Each number is 500 + 50 x the weight over its row's rms, rounded and kept within 0 to 999. Layers, rows and columns count from 0. Numbers have three digits each. The size before them is the row's rms in percent of the matrix's.

# layer 9 MLP up, 384x96, rms 0.115, rows 301-334, columns 0-95
105:454569484518529501461457514495577496471551481513436432461494562532524507588487492520542514521576389497452477440497418546472503580493515412519515535363518541360400513496517474507458507534519574485463537558591551407485570490539464485460630572507518472452499557547538451469510563492512462441
106:557423449518523475520471496490506501457471602537506470455493536492468451490502419535550390462626497494639536471508456566549526438504555484498427532480420497398515526578475562488617534462535484466410473589468552437464490537423597510497512478455543559516484576505568470519497513544432518467
105:562474445397567540390503491500506542537532549395436510502453522541494528510493513568597540575535534441493557353487524564461462480479556538490547491517422407401531480539431491424434394497504426554510498481491503555462463459595500494533494530429419517478561513539511442479542483542485457507
107:453538576461523491527543469412421526612470535478543456551440530491445504514470481506590528530503489507569534502546431401514488471459534488524619527410562481504474477519471450497477517427441605538480533439403546466461469573545514526377526548481523554517500526491585407405519466473445437448
105:462468511430536474513558566529512504537519453495381504515445546555422511426482458541573473431587406459482445441594497515481487580495553445543470540495502507527464471512518562456537530529402591545479459528482571413508529462563440439506559574490479376444490511523497408466561555510551412495
101:569496503364503518527571503491473483471417482452452522349505428595541465551497485484509537527515502518514534525473491495516571539471491488434541546505373516456436474533528418515442572584478552526603521485438552545516413450505566490568569582425511514499409546531460501493480528534503414468
096:394360500502585460474545514457545505472447518441500437571550440451490553490500391528460545574451493551592475497477505576532609512442499538548560451503397546488454420521526473484529553438538539583567500482536533510569569451452497492519531525439438468469496532527381486482488580492502497523
099:554538565502498506519570529459486596497477454536432499453541594496477500606559501518452476568531474510555609494559512570490432592505576513482467547523447459471471394443526439466499501566454500598563570472502489503416409452443507433393523530508447454468452550466473511391503466473495442463
100:540502512395606457492489525509500495523553503401462452489540558504509549557540454505492539590476499512556496480527471536538417502461486369389457451555448482520532386475475488566383438545536496495533518487574514498547473552567490500562504475490375524511541530396508522499503491603585550532
082:384490581425538501485484464439469618545499491519440596459523493482459517511547505511499492495534509448436548508458434505471443479478561425467444484646563454539465560497502544555509488588484391525462444514561520417483508605563536462495436420565440537494556545501533541426494456507479468566
102:464487516493574529468462516550490554575393556462575540513507498513575604510481494477572536560504435635529532444504467510476463407427535472467459537491434511420522507454435520486449556557441551547465503395429492465626532560542551551514496514491528471505566524483423445489536529438510552407
089:512482545517501571685483501534493505470482512457479498445463452505559479496493486635600503446438571618477573516486497441520423544490429519506466442591465453527469410452482446557514522514583519512555528496472520568547444534535499465492483556440402489469455481525544516570593560502524538480
103:506465537523508496454544479442415490531546528447489585519573526481455461484509479459560514615393496579437491534459444464585508428592554481487480403477478511505504466449511377496436515514553438517568551411555542563558448499481546529421498472482437474463444534539508492529523333491515479486
087:562505547529491471511518577451490588473525517509486453437474521442479559497527524579530522519518495500600440438487500525507493589523473489541496509548515583463521471462484438539507485595552513456502373503492555521458486431508536461469406491495309514529427517467467454566488568575580364527
105:463486560496551551505498499392424496441556556460515503449539632536532519574488561553496466584455537469501484462491468587542412493615465425466589505518445521466480437475470531466514526491512448538504455431414535480572477466531571472480460456549346493558459520563526512517571410510524511491
093:431483475481503378580539520458490548481515557486400516414436505500486552496533465450579483507537582566488523444448497478539526421532456421476514451501519407403494482464506402528547550472423547577537535513573484449613441447537438473461535560433388510533551500529463536523534575501515506542
100:489448549456503478517514487490491518507515472456533529529565478457449486483557462483465548543423437452481483410469480519520421483583462411472526483450413399420550429589459544486438501544493536573554482404487542415532459531498549535498526510528485507508402489434527516388498446511693525513
099:461430451468508626472512500469480500463589549508462466519519472578506509482617493548484460538548546474456473369495491485543478565501459553470599503520424487481518506396553506588583536555477521525523475554473543420478443467473491430475536485446502525366445482497457476451590489528605435542
106:414529542477531578505536470454487517378541492389521450480525460547491625544559562598510549575463503521500494550563509478531499500434499493501581526499467504487492473546480539533499494468503506421560529402496554413508432529514498455443533614516479428488505561511529450376459475564453420406
095:506504508558562546640515495445434531515609497495477463603472530539501435517504464572515458540455518521512493460503499409537559523520522421538440464571492419508451548490509600505488528541542397471459560579503495490548500477480404481417512522476512399426479441527462386426507429506583528508
096:444475541546484425519452523555578499510425467499499493443472450460529477520581454493576548524509376422500496444498517497550586407542480518506436574434527470405396448438431567517484405450509486483495541482528577423519552544459504470506442641504481538546447484477554455501482581520514569476
100:447477568489556476474479489493555632538447612518449520538461469458426490513472382526529464487518545438547452474514398466500550494553589432480560536400494463376489452579448497462486538592527458477493460438524498455508443531513460498501521537502461475502434630461513455448542531560486577494
103:480541579450486432521490549507538615533510459436512518586485541455495439451470409558510564556447469485515480527568479415555427474461427444401533466496434448522422519485439632437520498507533569566498485525541528503408465527475500478514495440467456406453525585410510515543478550470506591486
101:451456438423537433513435499483600473538472529497519389477534493587546541479498451478534474495561454458630466499490509544484534548439530515585430510449483425525482430502440451428540427448432426545460506515504584442474559468588515506468598608437465513541512518519494487490490525601558547545
092:494517505522579526476572547467440507448581483427557440534520471527516445552493520501463517458589492590471489487491488477494504538394475571525462466598426536441463461415484531537531604568487448526620455472603502482455588552484596432520532538388513480502458517497456484482510429559557554448
093:591488613490525504487519553463425593474499526510500541525483448541491463483592466572469543523447512591545526436524510552466482503451542510444395544543532441456417424513469471563428439538451436474471556549432459555535427546556570433536470505469502595486487580478467490560627481568531485510
113:504553517543512425470534516502498438425514442501510565559509474515466542527523440469596499502577445597479531551597387513624375443485466516549422453467468515555461515421480440511509500496506570413496485518515564395517448558595482486489553513508494454436493574587432463524503521465475448511
096:536551522525508461547482434577439517440537532549436433478540460545501540540496455506480526482511454445519482422515477465471541514600506292415454478522419543516478511526459483416502568520500446656501496475468505519484452517462544460496571500483458454562560540475564471622525533540538468539
089:547432538433520399449476557476537468494485493492528395482541513564467488581469526470517479524425480496505509557484481514463546534571496401460461455568496598478440468452473579467481517531568466514506594489480523569628458489588526438528438486517419365535582512518476521557466409523559514558
093:509422511579521411469546539513524510549572463534506572549595521583533479533522473517508435546476511490448411552428480534479509497575461439514443406470478564509483507527430529533504495514458389558477505528497505421503524439563505519470537576478368423422466439434476432482472503493631574536
107:586478505522449503546498514533630540448535462469625487469509550451451448516515457469539490464532473522449492492459411486542423530457498503562493482512379463410498494522523450598565569513432492549452414561543610446447461552569513466464519622525508469445520507503422501444476545483565522448
102:470506609538530471554507523540531498501465557496379550447553433553597441479558436550520556537517375527588471525530449581548485429513510471476488551493445452397478529488485492493414533606464443440493458375509461419531471467532525480498536486536450499539522608481484508486583497498513469442
095:496511521510531547493481550456483490416560452521400389494464532509539421454501508601489417573435403431464517507482490540468511525617491524491564406497495484430469475424450478456549461547502498540427482458577587551458436511489548393573535539501506443538427537471530537499522538414506589524
107:561463473524545591538470477430537471530464489486537443483512435516494555490509563594492502556452482401530564451529496419545498583462557520369586474528482501483475505511460453465540594570480464483491475504492554579531497599494427480442530511451513512497464490366516428469575375531555441555
# layer 9 MLP down (transposed), 384x96, rms 0.1, rows 301-334, columns 0-95
102:409491442559502552499515450489518499550566498449525529469508512445461457493486458522582549467537461486494433522530606416559470464532605569561465389488499601497507539442456475463519573426457458558593506448422570499475551524537446466515467524561522512538564466396510531379530498483531407533
105:410563513447455503511522515475526480388625547577467434500556554572466490539441554478488526541502479523454542553517452457417500506542454491449582498508578577529528487526506490535404464552572447530496499421493423548477444533447566423531517402549448395485486531466426557545516429487498495585
103:448535530504601485544333495539474458453535529413463438475555493513540485449500542498559441538534517516505509455452446392438479445503495637581506568472423502464462526486495592506498518506461556521549471483516347471485471481452513544495473544490515638519482474573560483466529555484476524504
109:498512539591599499511486467533453501506504417628421533435583463539501529576484481488453549472536505511450528434484489555407474485561537573474483525478541482457574482526509523506560432534538437500471505501448451522497462521517441442558396419533533472406553571398388503521467532614545461489
107:472499580466565515540499388477440504548475547467540569523488436458465517349492421554474497521569557533445478442546430461558521470507541472448543426429521519400533499535522458562506429547407530555568436499472478535434479480530437536501505519442563524607470473519556570589467526438509562486
095:555474557491423552498494387485449485509556479491510494649478562483505484468544416405458498471479494522399563506496461519454538559502462535548497506569540585492415555553505506461463501431506613582564523457425514442476456423540397515553472475477464554472510531523546391521437481530522558463
096:601536527572624382398484500513536530491543497433500518425460444538536540515470560479411483521531456533524460542448508533508473418575491485538510579558480485472516576480485498417461517478424419508469543520455458573444505525512526521580475384501435547450504485466505454583427464515515607555
095:500523505500537484501458475502534473445528450539510478515455518504468465452539507564312516412530540401528500386414461570455496506523511530573541592497486484547418570449515537620572516473490515441502496543415471544426521552580474456571527463429471527512425457504514401470516503502549531545
108:521504500491451470514496559539565478545464421499500561434585455527511510510529530464405540547511507534514501523457503507445482475425466533451457464476504442559596528424583434515487516529546442389468500524551491579487485461425449399451448584531549441515514438491566676513612490556482526479
093:515506506498513533508512497502525486488591481635525442504605472443470488570499466468399492505561441538493474508512499559313536541473468548477506526448504489475413514392514407549538558470539551515510520513539345521485462496528506593506470542462479546498445544381484497505553518508527445462
103:502458551550537583451518569490430547490479451508481456473485501445541492496558483519502468453523444519503467562536524433472531415501479606529502563448478498433512637472543564611443450514494498550515543502382360530525504455449502653538535448551487506561473469450472409528527479441495512524
091:518479454546440502469388499548425528462525390515531422480427552517566462364558466534530546524507610466509475514455532482500496549534510570559472495508538478455543475546435537485489480471558612487620540452487502437503559497497480543483470494479454468445551501616575473595393471532516505450
106:466492536514497471437475593514531521473516513436465461559444487443442466556389513605503476461561508519441505536496566468372482484558474560521533539523528458540436612480527458495392502522490478360418491542479488461501557519500510655499486489518458531480488507473547579448510456549515421580
097:553526502533380494582523498502574490601451483520482611544438508470369432512465472489424439418493499547509484557523511459353451545453541606506498540496570526558589504497442413464547473508482461501571593484524488486555549471471519517509510505572514489446445556473510457428539455485498477532
105:542486458600514604424544593484515478509518560537442398434507546501530443546463490431348519465524527520473507521459443508603564551448496525524512434486494515445544470633547526561469446487516484476454427370448536492533467544460418443562495506448542512541492500531521536422525492503512462504
094:433440522404458540430552534489465475500560517485511473542416571516525554394541491503558456432530612541475497552403491523517520479636405509476550512437474518463458504479494551465428556494547631469421539486509475473546479357511503544475475513483544482534554561564513490581550519471482511500
107:529493490501523424526508427515484476510476469425453466500538472533533522504451489580267461496503507511503508533488529479429472461491479593504514498454537523578755486578457511450561460480532490494463515535506560532450520525526496474489499481509405486476485519511490546548523516556468487493
096:400414622415499572404516480459534529469457515508570527472559425431487531408479479487579604391510504527511488481445521476554543467528514464525521522489412518476475530584512470504486628539496479557451556491492601530440509471560565517540516445585505410471472550523473498448513537466460516533
105:523451543545463496506498501535448600479515454411538495548404428547433535508535491439388590439560495543457492609430443584522485506419517458550433497459485471541531522493577475516464493530437452533486570590480450513452516527419515599530572479532506513532494501412530437458512565500613458482
099:477538606377527569515437512382526546506467486699490475544557462522534513535481463501508562481473557506508503477472463423415536506469547482492475499451456547484426574476485429509549547486461422444447542543498390523567422538535521563498512526533415509503520554524459506443552511481561525526
100:459482516518432403529464538523539460468564457469529573532477467537518534555528522486489437535513518449528532444561556411508558452551619553522498488453512516474498484418444463506438544453478522390490427574462582512464526541559461463567534416402552495529519442454351560505486571566447535544
104:488426491456515466450485495457484547552549425554440483497495475504482486464464423537488386502541471551551585443490487529436570575558545439499415488408530527545590399556446553551599492523575596374576591527471534517516548455441490538477484480536541495422470487455469541548454516534517503494
105:474543513607519478524542550423473484496449508464489486459542505441477585499465605554574471488473530554515544502434483599491539480428510416504514555516510579492386492481538510469552470539522458529500571550558629407439457375521505554544478408491386498561445468473484505480513533474422527502
095:533492494518465509540502597536417455435567516495457519406528621509523467498456470565485553511446494548554502579589447478488478398442507491557556502491515471519525510411538442535463462544583426546482549423439453476498476537520574478467549442598565586449441492516489532533378529450446451552
092:446479533519474530443537538561493495493507538483480442487465533456562598479446589494359453441504575422529509546480446466480487612522547542498519451487475498475482512493355587558446385523531523477468550490477397548517489468531477460535511612520468558480442560545493599431489462465524484558
094:537536543477451558486472502507534489560439441500530549521472502531564513477476531477360492499488496413508488480545531475456449554461447506405406516514487541522560528594547570521510491478501567550501550431390427463518571479469419500455373563602501533563453461448494475460541556620456482563
118:459394513461432477466535468495565536580490511450521497468514523560462506476587509507419519501418434515567499603475557522422478530421459477568443572455505488472411414484446511441491586516545533547599461587492429487464417424550426473462490594512485439573485538475538520548545562517550508493
093:446484523458488561570525564473461499561423489491611556480393549508392389493524596502472507481607567453454512514442512393432432503537498495453480526509467437543560557488444587440470533529515512461492359519574516515492512475555502478466478599509542512499499504534495550411512535470500504556
097:440503573536506568441463476496461506467453447438468498461542499522529455513362564562520495521444486492534482493517448479316501521497480533517565439434535485454630557505507471600530447539531544502496511483449483509455486491512547561578553506566507568466446506518581568497409421499466479391
090:463468425475537582416481464554461535398488583576510460430529501390550509480565411466481424483563488587515462481482551477498491511483513456525444548454423555503490522511586508532546482492542492510488491475444520463477447462455537533557647468510525630454440476518621555536482448550532503450
108:543483501550500470516487617476482476438546499587484569545397497379508487509520469486460447506511544488493438526472556541439433443525488473561485474336563513529450469421501463583475532481462470499491593569493435498522490572504454581490474531467453593588529513528559542616463514487447500562
103:453533598485474532398528461508507583477452536584452371527565463515450509483551491449491524486429549478517455505498504543445460549443494415489550496472446536489405637601528458487512535510486562404392530522521436516538548530497485504581553489501499461513534513600508546451554428419488543490
095:514448411494520439473492455529460500548433512423523436509506463502506570585464548434342495439424484554524529462492479464530471537442587491523476581519511452500592541589540467557448568489527549539479495627516628509504542483418437455480543432538461507509546468440527534553519495548457547544
107:456424478593435478490398478481513449447514528541549493520559508460561500475459542504506541519492403421533550426508580509517550467496467423543519489499533578450564469479553473351491478485558470571493501454580503431465512447408543396525524447509537435489507489580558445562553550593557503554